{"n_layer": 11, "d_model": 96, "n_head": 3, "n_kv_head": 3, "head_dim": 32, "d_mlp": 384, "vocab_size": 512, "activation": "tanh_gelu", "norm": "layernorm", "norm_place": "pre", "norm_eps": 1e-05, "positions": "learned", "qk_norm": false, "attn_scale": 0.177, "bias": "all", "tie_embeddings": true, "parallel_block": false, "extras": ["capped logits"], "init": "normal", "init_std_qkv": 0.0238, "init_std_o": 0.00508, "init_std_up": 0.0238, "init_std_down": 0.00508, "optimizer": "muon_variant", "lr": 0.00449, "beta1": 0.95, "weight_decay": 0.049, "lr_head": 0.011, "grad_clip": 1.0, "warmup_steps": 200, "schedule": "cos", "final_lr_fraction": 0.0, "batch_tokens": 32768, "seq_len": 384, "doc_mask": true, "train_tokens": 139200000, "steps": 4249, "dataset": "wikipedia_en"}
Each number is 128 + 32 x the weight over its row's rms, rounded and kept within 0 to 255. Layers, rows and columns count from 0. Numbers have three digits each. The size before them is the row's rms in percent of the matrix's.

# layer 8 MLP up, 384x96, rms 0.197, rows 172-377, columns 32-63
098:148154144133097139105202106090121158115103120062129105128130083174166110131098138193154187135080
089:147163083132108127123178103240137108093131136163125132191121126074064132099132133179142104115176
091:143122187142153112178163165112131109093194170125095148146204101139107093132105144113145187132125
107:211120074092102147116160158143131150068112169101117159122122125126159180163138165118168165130150
098:130172117173074147097145129138149129102124042190124094084176144141073092107138087102109098100070
108:107095121126093167118124085160168086133114151081086184134099135142053138102093115089126099093150
100:106143157079115146110130068096105113156182118137181123089098124170098138126113060104155118169104
100:163125139114129075127106070122147137169131113141084090143075047168186060125148137168198159166126
103:137090100170091149155068162139153078152106116082122142158129095086050114155185125079144118103135
101:083145134123149138133112139130130081093128088152155102147093089128137173182111118121161226140060
085:131084146123101159144148164149016127088148158058125161126128116123167163149095136086128125138135
105:092195138125184045139128163078143080100107107133206133105127099126056137083150160140121072135151
090:183135133122124127175113128083094114128184101114121157116126146078108187116090053168136149117072
102:128095151145134125149124103204162151116131129118081126127110077106150125101168170097128164109189
094:121157091159131084148128162072159136117173140121155141080152095180128048098159202090116147066144
106:151105114151109139096165109189116127108083102073147121130144115144084163113173091145158151102155
100:137110048157089147084122139137142098119134138119110127084096150146107096093140163079109123163124
105:139150125104174141142179112091128141106101113119126134129103134149153067166160171164104122106130
101:114103120112163109133134126091163119072159107128151137152140063134123085112191103156167125123179
097:133150132081138118112143144134166104103114069162175117128192110149116120185118127159092125067181
115:072117161131119114156132130130092077151089176178146219109178114112160145103114076128148125131141
102:152107137137102095094126126141108132155136169171121096131116071185067183168134153108156134063131
099:070036126164138089132160136076174090143121128115124121161172115115141135158094124119149110083146
102:089150075108137079132156141083078141147125153114106131143102124190145151114118164124114098071169
083:101094128120132154072170118138133157101197177113119087151119197032162164174096094100164143149157
088:140110100133128124152135146053115118085171137086125130071159108136165114177129094121140162097167
106:176158116176126114130093142136166124199165136076103134116096136141086161128171143133134163092118
099:121160077158088156113128137062152070131135141155105102161135094165131086056136152097172139128083
107:174138152104135115071136167110152099156118115103148109107126062175120166109162103127091150143123
105:181123134115112125109089128138096085137141078136188097173178090142092047090112147120171145115155
094:118111111094146149152120146094136111112104213128112172133120112174140220103072160100099115093139
104:066102105173131074163110132112100063156147116159132163159197103114106161165072196129111109110109
098:127138143159180140151111128144136095126122144092119026108083131106157107143112104158094155091130
106:078144093141126147137134137221146118161102117121097114163128132160084112108069153178096154095082
110:139117162078092141152089136123229085187081149143149139094147117130134182137119141095106142127068
111:101124157138160077121107168113124118135110093066152134107089109132160192141112083104122091144126
097:101124154144119123177146140182174147117155146099121125060098095129119097103070113123117161197126
109:105149109102172127129128137113077166115158118142130100078122128112129144124149161157118117122233
114:066118125127138146126137103199175126126083079111169139153144073119147145138141108134117095107164
104:150123093194096123098147132116080128099149130181110136137148123168138079037063104127126188110151
112:154074150137100130142102174150095116147123125125154147116173071065134139105135138112115038073094
096:110091151167169094116111143150117157104132151153154131100082140118105122121151138183147052134153
104:113080142157102197198156176113147118112033118108147141171141105183107124132135121140137123073076
100:163109150171153142167140138093146140128154134107157184079090091102116092186047134143126156063137
094:112085116120139206099140062133150070120159134140090167139131159127121132093114120157084174091116
105:118172158101135131083155147106180137087176132054144162082112135136095112124132063168187132087099
103:155097126183121129093162177095149113136132149109105128093130122124108095191120130142167133139178
109:092118071113179148184119101122076142077097136149167162176170132150133132144146147186156090040101
094:158111094133138161140177156126145137161119133108124132083153084111162116096163142056224170095135
110:185112188195083110101139172165085100111115137164130162147105081118106125117209144136198173073125
104:105081133173153144112156167088151064107095109119114142049163151115143142122124141110165136142098
095:120110149170057217087140180147230114146104094167133138063159093142098172114114161102113116122150
108:151076121102160105153145135154086128118104079190158208137110134123147109117084122122092167127118
100:112133169133132108199117127180102107061137080162109151174102132130161098096180118170111133150144
109:156166108143147115149120128072161133154085154098192080157122063065099141110159110106144150147147
103:093112095143172160131176153106136075168136197092091090067152161131096157171156161131099156144124
102:140141144112127128157147121048093113159146067117167116143091112136141163140132088160074127154113
097:170073113129153109143112160186164096149115130128147143129140123149140109111144134164110195126126
102:137136082104155092175123111124139082106193153105095096142142185102130118074112136120124157136137
104:106145109062063158156144205127173090122166128137113128122107086121124106106136108158104081128118
097:158177155109103116081143185100170081150148133137132121087162173168066178114132111119138153108111
096:120076122116132102180170128116185086132097057095187100097139154128156104140158167151135137165103
105:207154086172121115145079115129137116064047058142176153160118102117181146151105132141181153117126
093:115148117141092198173114167135137141119094178144102136124115135096097164171135193146142144155077
107:047138116139133085142139196138109113103163117103116146159114129100194133115110149144135144108165
103:100101123141090104149131118218112075152106159156133173105160071160154119100093141086131182110132
112:136083119100159130210171082105073104125192187126135160104106101155129149137112109080168064130213
099:081121121102078125129179130127138176159118160132127164144145115073169138088069067128121157106102
100:133133090150168123190096139044183148129187057083153103141091118126112106111155051144095099153148
108:124092114163149090171129170042123110081118107120154090120102158155111098071148111118143115124115
108:190117160145074088157110200100111060100125101150165179102109167123089098113112117176140145133099
102:190089161168104145091059139115084136088148123125093180150088125082137130148131127093114110095179
097:123146158177058095162124149140137121117137174139107121138130111103180145124088198157146124130116
104:129083138155149091150162089078106078119163107188150148162101067137099091100170142101191153147164
091:144136122092102143116124133046155102128115131126159104067160138168146116136090131163090112115144
112:128154067120160129155110123121208095129094136106129096163122102151126112117156164134191111191133
104:156086178113145102120120168101135126088107146187088158136141067129154155121133080095195160175104
094:125095035173083163124080224141198083158095134146104145154116185164162094092076065157168117119153
091:149118105129085206151103143157162154124165110121138097070147130090112107143132094106192197086093
112:136117168139124149090216187134143088143162125112191110114118067105124133157100123071179136081062
111:115119188213065141130097136070137088134132102200075133092095127104098109144139155120193149142129
085:100107134094133115188119109082153125178108138097166156122126147103111103150096044153144140178125
096:074143087061114140187120151132108154155123124109199104088143110099144118128092111127143098066110
105:095125079119205116107117152191174090141123163148148149151127085152109173143144117142177101135120
108:134125112129124127185080174100093117129156124121124157125165073148160122121173162099147088125151
104:182152103142141074135135115080126156154173174185122164109150052141133166157151134105094138101147
104:166158124168125122216152126160130086108113071103100104149117093125126108162123102083172150111130
104:119118127152144163107102141125106136103164171107183099071116157101174079088181176085056137106151
107:179120165150181121162166144091094084121130187111102156180138091150151111136071123129144111078168
091:127122157134145159127136140104125086087166152192093096106158143093152133129191169106138146167112
109:126138193121115171149139172092179140144091044124124168072122113088077115097111146147075083113120
104:138115088151199096132161144100158098080113101103090132090144126165139117144051121144160148139090
092:134185086126081126074111106095112117084145111168154095127101146163157165142103069124137175117135
107:166115118177123128095117072143070101148159161185113152176169047109167182145087134149094111163152
108:143104146124113131065142123099120153158105120186131154099142116223193138160070159118130110125089
113:120137135102181112127153087124220098142134110081154169088142145145122130068130119157134109118137
099:155081158140156139155127144071192163115174137140138114159122123137103130108118067123197126134109
104:128075096103180116096087088153117089192095101069138102111103097154115100118098141194110105130141
112:168125095161144120155182118109166094110135144171136118128112056114108126088130142162138090152108
101:130104123181127167137109144130125082203119120078114147091125100092177127126085168116172118188079
093:137098151089166154147156160128099092121111205114126133086166092139110155181147115130112147080144
089:144021140119148155160096122098156152137066129109094147130090093120160076097142113156185080195144
087:138131143117095083076160111123080135123118123079127096078103084189171104158094110192122172099194
098:140191105094148063128146147159142122113106124079113138097094182107106150085117149171111085190122
092:105145153108089131104150090151136217071147117096100134111068132115115155226167177167139126166139
108:162175124089130133145131100078142125075173128119144145123153102146109093084188141180114176125186
086:142149086134069154097114202145110132068111187114117117135126119160166144121161116127159126089111
083:134094124149099131114179122108173106123094118158136121145099134112108104130120166218128144126135
099:117128059180128145099094135086075105108092124137154168093100102107136110103143136151100145175121
103:087125119116116109161105119072236167105122103149054121129123075074137072118133123129151094151111
100:108104110131166194157115132126109130116123148119161113145155065168122148185083113071135119140147
097:117187084138121133149099111112072110133137155081131124149142105202159139092092097090119150109146
100:129155018085087116132181165120108141145077109082147117141147101137166120098133150195115151175119
092:101117140089091122164107123145153142071171106102140148094096175100137117097145151156140162124115
100:130155130130144049126154063175091114119124113167186157142222070131145176091102167152147095072104
098:104108113126106117068094137064078100127181129171200071039122129158098131142093135137138087115161
090:127123102144161050130091193119103128093156163162129086106071100115101123116110093144142111106149
108:131155087144168141149141103106159142126128058104167146150125099127173091156138126123128114133143
096:148158138130107116063128150070159095150128135067203123091129136140092105132097162190133161086142
113:094164104157121151073109069108119102156140112096127062117086133140172092112170111110154182102201
096:131129103110089155094132196092142133153138087139118106155139103180210160160113082104180138102126
098:069120133119147158141180159197159134132132096123166053110090124116117144135136115113165085054112
102:170096126112096132102092119129150148091070153121146160121107088177147113111054096116161158081101
096:135110106117173122167038129116156018105138131120121162178149219131089075146102097194141115076133
083:127134125114150165123109155132144152085192176131144103117085115165124125093148133049092167126071
093:133120070110118117155145094126089106155120176085165099126067103123144207077124153137158139119060
105:163186090103092087179162125153181109102142140142125156174176148147126090111132150148170166109135
096:135151137140161172154107104140162148127098162094072101147180138119127154145163082160180102101114
100:113098035192073139154133190140108081091132128158144176136150156104117169128135103121085164052138
088:119141072146121145171150132134145107170181100116136150192137159092133119104158116119101149138113
097:169173120156108125071136122193137097139139125182137139143054134181121137065102158106134161108153
100:099132143083127167159087141159193148106128141150144117075164144163057158069147162162124078083115
104:076148108092132110104100171079094072099158129141206121121146098147112095156090072153149078104160
092:153171136137114085113114131159173120089170162105107067075136135120169128057110151119136073103098
082:157119097085103128128103144127145117068215171127141082106118165112112159096104102109091134081165
096:089087111130110123122184136158107163175174128126159213129170115141133096122094121160131080086072
087:069093115139117100135176112127136109170106172070117126104078107115167133115137113152150135062137
095:108124131118035123126137122135120163091075104122143093176118057129104121120141098157140087099163
097:084143136164134126138136157094134104104188142102146161166147162151159080169117104154088101115093
106:150121112132136120143157160127183099133076160130146129085128130092153121151114156128144136142098
092:093122092147112107115090156192157127122154128132149134150112088171165101172144101163128055125154
089:107072082114142098144137093121121179116117132179152134097106080136171182135131159096153123052147
102:097129124104073195171119162120146140136149218109111142145102112106119123101174064085121131119166
098:121173035124068133086102199129190152128107133134118143150144095166139109114132105160109138064133
099:135089217118147101154123150110078099086177182154150184113132129188122123104158140139105090130116
096:047117168118093144142136126064131123121140108162112127172134067137122127057054171139133116098153
099:179135153156162176138139149119163160144091105120057123131147071146127113174104204143111189073075
102:193145134103104152093177100148180126071217099117155155093113119058084099085118129154154083168084
104:112125166134183117137125131108098093109123127107116148122086119144120166155176190084144082083079
089:128183095083105151156087171106117133115140109141161059107096113177143145162078091123143124103189
090:096161096153157122115116146103111143118134145092118122194064104119112107116128100186087129097090
095:124125104122094085130075139092143148114123130110120154103119133123085136066079127229159109134114
109:077111124134122096107191139112089066144107147125106167166068171146125166079104138145130145101085
110:179125169086148119128128078122134113154114110164105165083149092079166113149095158151143119098065
094:142143146148094175115193046078112117152170045163168130112157125141070121077074139133103099160096
095:142116126144164122150061077145153145121099104112189121149131112121099133155156134152136090096078
093:088054097162099094104170090058102098151102177163138133111088103098167179091090132168156142112158
102:103103128178155072116102084090104125136110063169110151159171084152114130081078153148120173067152
109:166082136166179137126102098152086108127121077144143156165142041147123111143096142103142089129077
104:082091099131101197178114104155097118171152111130110105147098145171156126101085134129106188125175
088:065116175136177151179098150132171124076159144166072081107114096103123147138166069145156073108178
102:121056103178082149159127116164141124111144103129085105129106075128119120164113135188101187173150
094:109167081142196122140132137144115096157150077111102080124148119049173150150063052082168090110103
107:145084083151081081117141154150137074142116105088134101135154171141155134101118185098125137115147
101:136078160151126118073126133120123147083091173171166152104131052060143151178103102156137144159100
093:157150101181107143122095144151103115146153144142098124112127116151108130150095143152155093061126
111:194125097080153163186199131130139100117114123125153169158149111167088080125102082097123051144192
105:099147103100148110122085134138153140083138125141170175151148090079180137068108114087149154205119
103:139161195112143068129118143174128133079104145144070194105118124175089127123139121105149102145115
103:142179064128164136144100142112191185113124126120202095140048108116101174126111152171120104150180
091:132093118105134094241144085140145106137094139134132159153149119138121114141089163128094099184106
109:121143151147151137187101149156194121113141088108138182156124076108131109145099094138145126120115
101:190137072176095138164112071136098117197081123174196119142146087158128167126093096088143105107154
101:148091167135170095121188109139097111085157183156146141126133114109129111138130179174121160094122
102:110190125105122151079158089161101056168109114159078145150144106105123144108081147156149131118160
095:129094119139181184146173189069129134112137077126115139119130121114096163108069117084172136154127
097:128148099169159125118187119132148127126135181060090101119097133132136105145089117149108154119095
099:082219081155101089099143109065173130141099137120140120138126087154128137103115156106125103162151
101:140201123076071184106166154136164127129125139142179182115129158067117131128125117100146217103088
092:188152085157049168121147111073074129152114129076165155211121131140113046133109144069188187094140
120:136144090108146133116127194134192135147191103120100143095059126114102131121053118125178095138150
108:151125100080180090120159129142104117142117119094184164080078117125117176104130120127123070149108
107:086082147136164135148154084157114063146104132143136070090158112159125099116138164184121151152154
104:100108168134089150126191131128106139183141082085106193046130085117119129111114145124125167158130
086:148113130158107126097123107185164138103121123132110114172132112192079146131130134170136098177119
108:137120118109116081071116116150178114125168098130099148128099051110115151149115071175168137113108
093:070146127119113115150099117148123101130143132119115163144106086109101125102126134194166190148129
093:135104180111127118098183197134125112073097125130144147093142110120132142133124120121142121189095
103:111075162120082087115137149118156122078104080110154146172113131163133152133131144153163094185143
105:142151146142099104140121156137135073098149059181085139129114119117098149114086192197133154123096
095:168121192102160101177122125134185118105115170084132130116118125064120124109173059159167089111109
100:083179160105154073091191113124116172143079139129132141062141139190114076110086146095174149110120
096:102090147119131143096149060076168171096175157111208159066121118131122139137164072142167142111120
108:170125147102121183189136128134155160135166096153186158184093069079166117107149077139082167109134
099:126158137160123160171100174084115129150099133069158163072109071130142130171085099117150133154151
094:106105119098134155093169077119167134143052074132145143101089102151130109156097125141139149068137
098:217136149173114095173128200135127106120122120082127163113180205112102121128129128146136094096124
098:118164132093151150159130168115140094102069122071092186112114100137109124128116110140068073116126
101:186116124122153105140161143135150104151148198126145150163057056149061145104146147166160147116138
100:203162134140144169130117066090130097121105140125179136122126086116094100099132141120200123125134
109:137103090111102173125122105139169136150109136125122120111154148156112083130165076158137128162104
100:162095160148066120152102096192094152139101170116133138124090129094163217144071134101135142160090
100:117150070111130159133145108156132109108152076141147157116070140124138118138093066112176170148151
086:144091074111111132137131120155124127114040078099198176200128194153135111131101161113150142151168
094:186161121113155145144124131141159127084195144091128145158159149141117120151154158134145155079164
101:118166151122104111115129121162104123115159128135157103103158071080067118125149143172162091134100
# layer 8 MLP down (transposed), 384x96, rms 0.202, rows 172-376, columns 32-63
098:149138109108081122169133186152079141201158175169088129117116189095103173097136095097136095127158
078:106172149166147093139089125132144108101086153083126125106189109154106110136137078143140147117158
088:114150121176124120118109072092096148145119098130145150091068151100142142131121152119132126060141
112:196137090116168081102121105102107117136084079140125126170165156090133146139157120175124085116052
105:141126157115123187138119125125172090195136133116106152158117112125154128177151187136078121136159
119:103159198117119111104108147161150159161119098044110092072111110124147153148135110110142052186109
099:127062146097145105112110214138096118132193172082055082174146138153173093113108162151135125162058
091:169144135126171166155157119125142066152095087131160118154147074113105130133129080156097101089172
104:150139140117124119154130117190107155122145134123080130153153171116152098102140121164132130164170
092:147158169139162153173175148100100095103066072162145124194129144138127122104112130103099147194134
084:137177120169144111092139095091144167164164128126163074092147138152142125130052136121120082088206
111:127137174154103174106165125123101048110141115110141118144112126087093092123139175083153152158111
091:155084158122160134077129202112097129133124132112062165116125217153087122105121107131129138162070
114:149101118114101084111077141121088164128105153135140111130172190159133080132079125120146115109139
096:145085107079143078083130158093124159176117094171130085166085187140128204128107111146127181161105
101:171151187106126111128144130091156166113131140094102099107086117163129098137139171112127110092174
085:104114160090125134084115154119165117105090106100135095101179080173163201176096131164128140142107
112:110118052044179096128174191128072115146132150172106075189101083130184127129068128111114123159154
108:138183147142102162085155137127103158120141081116094137146082173147124102142092118076124102144082
091:145116123111096123119157177143076136039110130162159188178105134101126086130108164111133108171084
123:118127144072118121134114150149098127063141105175099161104062174121137130164131132117114173119102
105:096103077190150134121136123105160046155161141062138116159148219147158093101125086141074097079121
096:154110169106165099078128103099171106127111168123086132160133141134101142106121097111103190165118
113:087157125180157163138118109124120153134077149169108197190071123093119151170130109109046140070174
074:100172088167135135085127104113171067135137092100150214091159026134131111147124071133113106095195
091:097184165099100148136138150109124109146177128129135140193103156156113103100119175085139115092139
111:094203105160061178062153151079125092120151119119134173117123141121139115141193161154128140167070
101:146151161101135096133094147150137127152127202154108151084089089101162115125159116138125180189078
099:176180081128134129138128142101188158199103123160107112166167072133127096134075130121115093064141
097:113077089102090145159117093110090103132097150111128203125196152118123145139193060150146135115183
101:119110148181118107099129141147177138128118134089116098127176147089153101166144098191085192184091
093:189143170152118163103121090178132107138097148128116135133110101154158134147153135066089147155138
088:193151099119138134111092090133126092116192109167157116134121123129122112164121126161108142115126
100:160084213118088154148102092136169144115172155186110096090129077118083133138116060123162118187150
115:150115168126114154126134089099119090132140093154120078111157090199173125158152161055175130136062
107:159150146141118152169123166072216152114094177187101106076079101076171130169109142143138115105151
095:125179111180130147138076110163111115171141035163131095144127108139123125180138148123145127148100
103:159121135181149108139124104153169090107104127140091162117142135140155069125082153149148090111107
118:095155156112138203108153153124195132164128145074104148128108095148184130141158108117163096137116
111:165106087137172184151102150143122122134119110083153136156166132138116094068162146117124076078154
110:105118141086105077177042106065077105122122155107094124170153175205084125119164118129139106102116
091:088127124098169133135187079105109140168132143084052148122129151166109086090125079168159123119099
104:114134081098145156073088171128120117086095106133114163171162157116127137169100092114112131143102
100:197162113116134154140133174103086083124125200105150134155156124149124191105165145129110123170181
099:144149157205067168128145140105120171135043132084096120082121153123131070176150168126151096156107
102:136205130124104157157120131150138147141085077129085150164128107124104116066133142102139171140090
099:185108166103105090138145189140139154068157139137147105191064064106099137134092166141114131143109
116:124124106092124118129124116138069092145114166169169130123078119102137187163131141130140092140170
092:154037164109149105137182158173132074122176082118139138158132164076117099106131083134101162155099
114:112175117108136157128106082173161113152148054137129117053132096077123128163166161115113128149125
107:137132180088096111174138145141104062101151120082182083143107149156140151121139156164118164118094
101:108099137117173100183086133131123108125128141118167102184093148103095138178162175092099106102152
118:119123128139123125116148186129093149158079127108158060099155140128125157119128209029105098143123
093:104127113088100126075095099149173134113058149150121141129140123183133130139080143151109091155169
108:172063115083201145129116119152168181134198132170123088121153136132156092099073063146167141112123
108:068109151087124090160075085147103156137154137095114126167161127171112138131161138114143112162170
088:121079131154111191099126150187143150116102145101159057113099070086144107182187147152128179143107
087:150145094149143117104092119059114102186090109112114115112089119133115118120149104134111119137094
097:135145126146122182130130144175159114138077102141080204148113081182154122115135142151134173119119
105:122112127159098189135163132110076203128104146197143094160117179108098108159190129128132163114124
094:144143089088144119235123073145055201111165111134117168149141092076142114094189183134134107142136
097:118140109119182099114063139108055152184076163184115081119141110154107106073144116122174119145093
105:085160169083103084111056153162169129131104147074096039156132151121130093089127089082106120090132
098:067126220107083193127140092107155116134122144095061120139066164179104126100174186156129172127129
106:146112140104162106094099065164158205162085157104140148123105115137142102133115102113104053127141
094:151151101137168200082120171141116139136173112135128105139129147119138140160126100190133104119131
107:068078091185157092126127142091162160128108141138139196125192128177126104071118051167102134145127
113:122087148075128134066125127093131134121147091165144053149112149142159106176128145096144149085141
096:174151068117143067167103128169133096117082144145112133142166125131112210091116114106136122129081
106:092146084111104157148126091145104146149114104114112130099118160110040140133148160118132075108122
109:142101113148123102166119099125109111071069139095153118164081090184095119130145189073117157126142
101:066088134150087130165106111157140100093085151099108120085135141151124118107167184065145111133119
110:101120176141093081138083167100073092221111148158097165101143175115166063199170148113112124108109
115:195178131097107107084079157166128157112183127107147116148108156081118088131140149124161134193115
105:169124118166156154140178214110117117145126100130086110170096176105195137158070144094071161173101
101:098126105142133133197157092080102064123122134109074097149114099231127134142160124160153085160130
114:127081141102174060138116139075191150170147155167072194182167083121153069121109112135100112120140
092:117126124101132157122115141099107122124126150123170110122107146072065122119132151115097180157114
092:158118128172144117153149153104088165143180176120123152148091107171109093139133170123129102136169
119:096146153084181110107149129129124128176127085111050171095109149090131169094070166109065146150129
091:110124070096143144134110120113077113114079076143120024125055147158151168125109186110132109158124
078:106189159122100164113124131165140152156189091139173112093146150143161113115155114117075092094158
095:166142169143147129092104105091122147124144143137071204128134158115100076088170111128160135120149
099:112079100171117165134157148131145147156206110161114184145098124096151087117123159084178128178087
115:112117103139164150126121138108139078137153112123138110111180132138149181117125094090109175075114
100:143121100111211138123115130091103109084196069105124122135154109117136143127165137141181145160140
101:171128138153125158162124129137161094087158087123199138170102116124146031132069122130128169124127
100:090121109129117070098075088146114192137156107117104089140200142172126132095182147163187129096113
099:160089079095174115135104088159123115113102105170097156175105088171173110133139125101058069114185
077:144101110150128173150158079138173143104173154100125169089091099118122086143102107154091156055137
108:146107112123138183125147123116104146116109115131154107085153165120074122120122115176100111165126
108:176124121149079158036124147087160120134106137201088074112126163111119176087131156110129086148143
094:092111080219128108138123149065126138115062156091112118158181147099103126161221108145087083124174
108:123111098101101186087168162089103119167119160143080171166175170146072159077152102131085040141116
106:069068177106180108091161179140105131155128083177055120170129131153138182121103150111100146139093
121:135171115131102131142135144110157125144091118121111124126165162150133131126107139174141136086092
100:166153170116101093160171083126079177103142121108178139129115104153232087150098078121119098097124
102:120077106149117126146109144124139094121162095128136136152127095137082162140175159096128134136127
101:175198120152110105086179152092112154127101077090130127183153077154092092109147113126102116093118
099:190142149074097158145132149079174140159213127111119081114106084106134058120114142151241146151128
080:054124092113178084125098114123098149180101136163089143149102113089108133071084130089154063086152
083:142157163083092154124156115129094113141175104153172104145083121132122169128146152141166120078115
101:125156157126176180122103091099098086166120101122078178150077118118180121150133145108119107182116
093:158082157094140157148158131159075122097128096153117138139103123135141098084124124112148159095096
085:152162114109112108159152107139133001107134102122192162120130048140123123056103090134139092123148
113:177073118143174139111182148172102134077138135119184115128142113028146116146114131162117126144108
083:125152151103188183136054081121077105164160089137138137097116116171119108136093083150071072165092
082:167184166147160104087125141141122177133121161100170153132104152184159090148112161082094115072135
098:106164111138129146152134152163145175092111149079076067180158135154103173091184133120158161145173
105:125135150134175132173107115097147141171153123145104152109155129114166116134069143160082132115118
087:133181144098147091127118144111173093100165140125176122071091065125147107131111073167152176134095
103:156096135115167098204150168074112156131126155136142128071124139129083117191107123084126132123104
101:084161173168171150124098136033134171125116109143104098091102095167170150162126151107154117059132
099:151126134153090141136102131111065104166068143103084100103176096135104116155152127108132061191122
101:160176144134133141126099184131106090099164143135065116143135154070137129160134156139124124146163
094:148129133085146181144145063128089197156136163083113152136147110086173137159211140126103100093162
084:118118155121100093120138114111085142172162118088070179108140126144167122149082140142138079097162
108:153139067124149154124146103146117136173084136130141091076094087063066138113111124121137177124125
107:143158153157147106106124076137060125133117103101123099145108164077182137161125130162105107091109
090:149095169127129099182134101121132133154101165153087130153153080166142143137119096142128123137038
091:106113126091185121130137162092134074169131142137129247162162122098125114146093099143092105117152
088:199172138146124165104106125127079121150042107160148140139179133121127145067184105138151122127130
099:082135078153102095129180119205098107104126093132123102149185174079139143136199108128197123166155
108:131109147093131142112073058137108063156145109171127122162169162138093111115073099152157144111099
079:153123060091166133161150158072093116143157157118143173119126145117139097132123107164145116115155
098:078119100151165145149103095102077115131101100133111090162102170135113113166146112126126153131152
113:119129108069206136142116103109132174135134129158064166131160162108148141112122120120154135117161
106:112107147115046147163135136084093116164103139146119094141157144132071133060140151120117173172137
102:114139176068124086123181152155118136087100185111182157112156112137098210171130074142121109145086
089:072101158170146139181124128166076119082125110135119102119105130170060069085097119131156116155134
097:172167118080127126122147173100154141196144140168148086106146136091100112110159159078120162138193
105:191100199078132127099144133100192145121156140170095156095091185141115087086113150134086174147165
105:144164122195161145042078183122123071127110100094141096126085116162089147122131190100187083147152
101:104111061133190184111075138078165169111093128122143155206098138122074158055156145110119132168111
079:098137122203113155141141119118132060078140123124116194120142099157116140092150111135150088101182
094:077136137116145106111104142151153158076072105107089098183101125102159158153125146123132146218165
101:182111087115153151077153129091132125135132113132126123098117192122093159190140134101090112143118
095:113151113112169171099100114109128119180101087116127091103123127128089099120096126136144175115100
089:101127121094175162081170147133102113220126068179138152131094129141097165074114153116143109156109
109:172119085113171167113162157120136163150110092120151143178110081033087194106122163071119163151070
097:181148158112145186090109118103149130104073150155132161096108160099150100178138135125160167134135
084:099193205098110104103144113060124095130125153180077111136083131160104089124107100132164124188148
089:130119148156096126109182139140149092142097104125136099108194103143107109120101170147131126128053
100:169093214112095146123093148096092143074093147122131103128145139155125126141142123138114125085105
094:086097158169103142102107086174169119155113081112105168164082080174113135082103120123135166159185
105:130152160129106146108156118192087168150154064139101113151180131067141126153116164135104127125109
100:124147081106085120098107118105111201133118174176109110143100166133141151132091135110106122152173
112:118112155157144131128090138183068101134144103177128096175159096118188184206138182089082057100087
103:163150130159147100160154141132110020168157102074132116105204109075114070101153144122153116126186
087:112128107107167122087108086160116131167031133158109163117116092085115129110128142112092108071115
089:134138111137179166111134152114106079140126129167127137134151139140079114162081083100187140121156
095:177123161102159131097073118140151062131091087122147088153069130120114105111097199118126186079086
110:125149128103137178109104068166136110133126066125190099160086128113109168212156137091125108109141
111:172107075128135114124165098151080082111194148119121098112181158136162144150135113093092090106167
095:194094061153138151172110169135169132123133166156076091145143155102155123150136097208104099077161
095:140183152118094173142157104137111134084123140109131069145130134197092125196104164087151147161165
090:151147085095155114120054109125129138174072127155060126117125151133111099068141117103086122062133
110:148133159171145111096232203125082142137106114135142120145092177177124112184067135082161182142115
119:136137144153139111140127078106070187148122104162006119145129141172155141166122142109158127159156
095:143143149093089083149103081122146182089094143099091126140136070182156123148170116111160169116106
082:070125138186152130136137154085149153150116139120140139148174128073098106150153133128172110153109
095:136137154098148118126082128154067152128043166095171099165119098122144172178077131139115110064148
097:092099144184131133174076146114134110123122151131081136166110132132134146141142148055122133134077
114:208066153099138084109124129131100106093134125184064150089105108176194178175126103102043157098151
090:143145128103139194165173089116195160133157078120066122117107111086146099097149162156136109141106
085:173153179077094165149157117149211116134140111114179162125129100098088075087130185120053133101153
115:125111098139167146133153107088131105103170081078146110083123181195107124107199181136120096140123
111:130121196164124109090090136109120123137086104160097134164118139143146140130129103114114170142102
098:091165124114102118100101154156105189122150095132157048109179172093134157118152087051175154143105
113:168068168103144133100106145103147189122117080117166150122085114105178132121132182131153151156072
085:099153121147154126136170139154158180119082100115055115112140177135150103082152085116135191083107
114:186211117123092133087136132130139121140125121153116134090130104141154128087122096121107064170128
106:189116149087116079128129098138125057052131073124124109139138107166229078172149186135121127128133
099:178166099112087218096081105138134127174205081123123123157102187128117088145113146126081103065204
101:131081157084166111098157095121096152134132142130186110073136151144078100180155063141162164143083
095:082117139079074086119108150168179122122138159101173059151119087180091076182147140120139174087129
100:173088149161100117092115122107075159164155101198082136117127121099130161112099117128156090144112
100:152047097138153147120130142092119130188115117167115168164080061126149147118114157097101182156174
091:150085141165176167135129149095071151149119112102105097108184137135106108101194161137089144102082
102:075104115116141092123106166134168168166144124138104149044035157131159141132150113167130142127133
104:083169133151099103134100121176144116087156088112120141134158087115104167166176151197175118084139
105:138107106162174101131125150090172139171163128151075121131086166116122078152118071173129195128119
102:103110126182132127099124158128170161097150092134121111183077140082187098146121132201159127156153
102:153166055050108103082136161155143132104125156152121079122167120132143135124167102179165127118089
080:104170145142152059095104162150164097140178161117110146119093113096110088113136095102138186125152
105:171093053143114122136046131117192120088090160087140159149127133130148091079159121157147105132186
096:160153137076136130112097122166113169179197168114157112068073134145117135149058133104109048118180
087:130099186107088121132136208115171217172136158173101149107104118149104121097089116151136163157101
096:115136138124180164131099121116122097113069056157119129138076111139146128134175139132147110180129
108:184158110144139099113099056110154175102079122187112094193123087120136119140126108116188083143109
098:092151115106144180155146124172119104173142171088161089127093131226100162103106163112116127146115
099:135150147053146139098086112098119059115104101112181097184153167149118115158102132099150119066118
088:150155108124185162157075101143082151173120126129159142110098140130183154146106105128118180172095
102:091088120181149108102142097050055058133176108177123128149123150196114105143182088165106101148093
096:058179160122140071123139151155150046083187109075141099167145170124097168176132184139126148147127
091:148115129075160080129098162139060100137122185164135091106165076152080206142087150118112132141138
103:156147158189139174058124110149153125150049114076132094149111221142124106123145152124117154127141
105:205048162093158143140102100087118166138064134090104142174120135151184178153137039141100204106154
108:089147099091083097124084083132095134169097146109125133121129156140117156101097163111071134112108
098:147147120073093115115110141091161149130164154116089168167163129109152124117127112117150175169098
103:165115131161131145136143136129095145126088150164086130092186138171173167132135079109119105190117
096:087151090135159142159162069117111130140094096101101098112096156135110128147178108113175104153086
112:144192150108129129188141104189131079131147151124094163095121098152134099112122147103120173174156
080:122141173133122067093127110136101101104149150126160120132172166150088150086185076157143152097175
084:106154100138115144080133130085136141122128114185112140138109122054095135101083121171097118114132